Weights of a small transformer language model.
Architecture: RMSNorm before each block, rotary positions, no biases in attention or MLP, normalized queries and keys.
Each number is 128 + 32 x the weight over its row's rms, rounded and kept within 0 to 255. Layers, rows and columns count from 0. Numbers have three digits each. The size before them is the row's rms in percent of the matrix's.

# up: layer 4 MLP up, 256x128, rms 0.42, rows 250-255, columns 64-127
# down: layer 4 MLP down (transposed), 256x128, rms 0.4, rows 250-255, columns 64-127
# gate: layer 4 MLP gate, 256x128, rms 0.4, rows 251-255, columns 64-127
up250 092:155150151122146060101105116141172171112191082145136144097132154164122127117083114165094099188137147066081140103133120108188167199150152136116129108152107135166068171136143165147113127145122128
down250 091:140109128122102102100123196115132123200129037130166174133123070107073133186120162156093144118177136149139178151143153122181111128101099081156128104116166155119088103144117124087061153100124087
gate251 110:159133152125138176148156135046135166099115130148177118141129148105150159137204087142122109113113042149106127179169139177148124185128146139150119141165153064081192151147152097091147144168124136
up251 102:062116166081134164085170084085160120141185094101118120126103129167127079057093094118176096073127094100082113135169097154123107110105129101149089116106191135098155133124120127157129101154139123
down251 101:145096149141160137096112071100078029127147139149142174129111109098099121121182105110090168091101116099083151134128150114135128157085084101155134102144162093119103124119078154077180074114133168
gate252 103:140128129116121139154141126161128085084161159160116074108114181194160172108155105181144158114149156083146182100056160084150148179177137137163126146111160095120119135077104152092133125128091166
up252 102:078158124143123101079110123158104093096110135120215111148196164125138183122104105147146143171133083143163166137075176104149170187195097098165129192105159140109139149140111172108181136206109196
down252 098:136076101158124102098167132156148120198127099163110136140131105182153144145099133155158100112132156139102199121108187102113193122092131100122126107120080115160117138153124196125140103130181112
gate253 101:097141190111177108155119116097171083122169138114091135151121080150184158154142117108160144149101093122145106163162106199095107096087186107166122110108082159198118065137108090189138131119167142
up253 095:156088190164132065135124123128144102146111181098138107161102110142124103117156206063146140076109105123123125094135114141098135103120181138157154090088134115174068125092087124146207080156172144
down253 099:119162128154111116123090156139157156136168103121172160143156078131099142084189109134192151128166116125104125148119101170078078162120118157100110133065113091136187153102154050099101188125173153
gate254 099:151149175104105157145145123162089137077197121132100140155115200173183158149159066180137121094088095161144188147130149149138171128128109147172107138060099130081130143172091143126138140095164086
up254 104:041102097130161139096194185156150126151094136139105130181136138157074090111164156140156157100117175079106077115116135168165174093182089111146095115116140086116130098140088146090144187141122068
down254 102:135135171138101098146160190224199063109150178097137127128161076142147139108146127135161140112118148164128110176078110109145107105091141150159075158184152146196145114127147185140155172157113107
gate255 108:109103134199067152118135121108150108158165229119130105108120147149162134140144087118139169115143102131111136173112089159099112117105113102138070158110095115120172144109189091086127095128132125
up255 110:092128110156113136078166119146181149183163213123104130166133135148148197153073090135176139122141143154132127157122114088134166088075113135124082118127104080128165167099130131073145119075175105
down255 093:069099106162118184135092160145168142169070113180108091144126143163150106115132162168186119128117118129074072128116130147140114116106142201119094128148071086103100131107095119103143078112118130